config.yaml
num_hidden_layers: 19
hidden_size: 256
num_attention_heads: 8
num_key_value_heads: 8
head_dim: 32
intermediate_size: 640
vocab_size: 871
hidden_act: "reglu"
norm: "rmsnorm"
norm_place: "pre"
norm_eps: 1e-05
positions: "rope"
rope_theta: 1020.0
rope_fraction: 0.5
qk_norm: true
attn_scale: 0.289
bias: "none"
tie_word_embeddings: true
parallel_block: false
extras: ["some layers without attention", "local attention windows", "paired heads", "gated attention", "exclusive self-attention", "value embeddings", "hashed n-gram embeddings", "a smear gate", "an embedding shortcut", "learned residual scales", "skips across layers", "norms scaled by depth", "capped logits"]
init: "normal"
init_std_qkv: 0.0474
init_std_o: 0.0
init_std_up: 0.0474
init_std_down: 0.0
optimizer: "muon_variant"
learning_rate: 0.0112
beta1: 0.93
weight_decay: 0.022
lr_head: 0.0331
warmup_steps: 0
schedule: "wsd"
decay_fraction: 1.0
decay_shape: "sqrt"
final_lr_fraction: 0.0
batch_tokens: 131072
max_seq_len: 512
doc_mask: true
train_tokens: 857300000
max_steps: 6541
dataset: "wikipedia_en"
Each number is 50 + 10 x the weight over its row's rms, rounded and kept within 0 to 99. Layers, rows and columns count from 0. The size before them is the row's rms in percent of the matrix's.

# layer 7 MLP gate, 640x256, rms 0.101, rows 500-503, columns 128-255
099:45 55 53 53 47 53 61 46 77 30 54 60 52 43 41 52 52 50 77 37 47 64 46 56 65 51 63 36 48 45 48 55 61 45 41 50 55 60 71 57 60 53 57 48 52 55 44 46 49 58 74 46 39 51 63 56 56 38 29 39 63 69 33 59 51 44 64 48 62 49 54 51 54 54 75 52 40 41 51 70 40 50 56 64 61 47 55 35 42 75 40 54 54 28 37 51 41 32 53 49 53 48 46 53 62 52 68 46 48 44 50 40 55 59 53 33 48 61 58 40 61 44 53 59 31 47 58 42
096:53 65 53 46 69 66 45 49 68 35 58 66 55 34 46 38 61 68 53 46 39 58 71 54 72 38 46 59 43 53 57 44 58 49 41 44 50 35 36 46 52 80 60 42 45 42 53 48 53 44 43 48 43 43 51 31 51 57 65 52 43 55 63 55 50 49 62 48 53 65 36 69 48 61 43 57 41 47 37 64 49 49 60 44 51 40 40 55 40 71 52 53 64 35 47 66 57 48 47 45 45 64 38 75 59 43 43 60 65 47 49 57 55 53 52 54 32 47 28 45 49 58 53 38 50 56 44 50
104:40 50 45 57 48 54 33 58 41 27 39 38 61 57 47 51 45 64 47 44 54 46 43 60 63 37 44 48 57 66 46 53 54 63 66 46 49 51 60 61 70 41 46 77 25 68 54 51 39 48 36 67 50 42 54 66 60 75 41 57 44 57 62 44 61 55 59 51 39 56 53 49 42 45 45 41 38 58 38 33 46 51 61 40 26 60 33 41 60 27 68 45 60 64 39 45 48 61 51 39 26 54 46 44 35 44 47 56 75 50 60 50 51 54 47 43 47 60 47 70 38 44 44 57 42 63 57 54
099:50 62 36 53 56 59 58 39 45 57 47 49 57 65 65 51 63 58 46 40 39 46 50 49 58 40 54 38 42 55 51 49 67 50 68 55 35 48 46 49 48 63 59 56 50 50 57 29 65 59 34 39 52 59 52 54 46 35 48 48 40 49 47 44 78 50 62 46 56 34 48 50 41 67 39 48 50 48 51 51 54 55 51 68 34 54 61 55 47 66 64 71 46 46 57 54 55 47 42 37 49 45 58 43 51 45 40 62 53 54 69 42 67 69 41 56 59 62 45 57 51 39 42 44 57 53 75 50
# layer 7 MLP up, 640x256, rms 0.102, rows 500-503, columns 128-255
100:64 37 57 50 53 45 53 57 46 48 51 46 49 47 43 60 48 45 50 44 63 62 62 58 55 74 39 65 43 50 45 32 46 48 59 65 41 38 54 39 42 56 49 54 51 65 49 66 42 34 55 47 55 63 52 41 33 47 58 68 61 65 25 74 44 47 59 49 45 46 55 54 57 43 38 84 52 34 33 52 51 53 56 41 49 59 49 55 51 50 44 35 59 38 52 51 61 51 44 57 55 42 37 46 53 48 46 56 62 50 48 49 52 40 50 59 54 70 25 38 53 60 58 50 54 46 52 53
092:51 53 42 50 51 43 73 49 37 45 38 35 46 39 56 48 52 45 55 55 56 50 47 41 60 46 36 57 50 37 61 63 46 43 39 35 54 36 53 58 40 73 52 42 41 52 38 39 45 48 45 59 42 60 44 36 63 47 60 56 62 51 54 70 54 58 70 56 51 41 41 62 47 46 48 67 68 51 52 37 45 61 49 74 57 59 59 64 48 52 29 44 43 54 53 58 55 45 40 41 47 70 49 50 54 48 42 53 43 38 33 56 34 41 58 63 53 26 59 44 45 57 35 72 39 46 37 33
093:66 57 45 53 52 41 38 49 48 41 43 49 51 26 51 27 35 54 43 50 52 54 41 47 55 46 53 54 70 61 44 55 42 58 63 59 40 50 60 45 41 52 54 59 49 48 48 45 36 47 17 62 60 50 33 67 53 53 50 63 60 59 65 38 50 54 51 50 57 40 67 44 53 42 38 55 52 58 26 55 37 30 55 23 44 48 58 58 62 54 47 42 46 51 42 54 43 60 36 43 58 36 49 38 50 43 59 39 57 47 59 51 52 68 55 51 46 47 43 67 43 52 56 46 38 58 62 47
092:42 62 50 69 58 38 32 49 36 43 43 47 54 58 54 39 77 61 54 52 40 29 47 59 45 41 61 47 44 39 40 33 57 52 54 40 53 51 52 53 67 41 61 47 51 61 49 57 62 37 49 59 48 49 45 69 42 61 58 38 32 52 47 53 47 53 44 51 56 42 50 55 43 50 54 46 40 45 38 63 25 41 50 43 36 69 36 77 51 61 70 55 57 57 45 24 51 56 39 43 48 66 41 41 65 52 42 55 61 34 50 45 64 57 48 43 53 40 50 42 46 53 58 42 55 71 50 67
# layer 7 MLP down (transposed), 640x256, rms 0.0367, rows 500-502, columns 128-255
105:40 69 44 55 57 64 35 47 42 54 49 70 49 44 44 47 61 68 30 55 54 62 65 47 60 53 48 62 46 54 49 59 50 53 49 52 44 54 40 60 53 64 43 53 33 53 65 47 59 57 30 56 48 46 57 32 41 27 44 63 58 44 59 65 54 40 60 49 44 53 38 67 50 44 55 39 50 49 70 44 54 31 59 77 38 37 48 61 28 50 58 49 43 45 60 39 43 44 43 42 57 61 44 58 52 55 49 64 63 59 40 42 59 37 75 47 51 40 34 54 48 45 24 68 40 63 33 42
096:53 41 57 46 47 45 50 50 35 64 60 43 68 63 39 65 43 49 55 68 51 45 35 45 47 68 56 63 59 61 41 48 47 38 62 54 52 54 48 39 48 40 54 57 51 59 37 57 59 57 58 51 32 45 41 48 39 68 49 44 51 49 55 51 28 41 57 63 60 60 51 30 49 57 61 57 46 57 64 48 56 54 38 44 50 68 47 60 57 51 52 44 48 45 41 44 59 54 41 60 38 49 41 33 40 52 43 48 45 51 52 62 45 23 43 72 44 66 76 47 50 39 65 56 33 52 41 37
100:44 51 40 72 52 46 63 62 56 45 51 60 62 55 59 45 54 52 49 55 26 55 64 44 34 39 49 53 66 56 57 53 61 68 50 40 48 59 46 38 35 49 56 48 35 41 39 37 35 63 40 55 29 55 49 64 51 56 56 55 55 59 34 47 51 66 63 59 50 52 41 53 50 50 43 53 66 53 54 55 54 43 81 43 48 60 41 43 64 41 48 57 49 60 48 49 49 38 52 31 26 51 56 54 29 21 56 61 57 50 54 54 35 45 63 39 52 29 51 63 63 55 40 52 46 59 57 55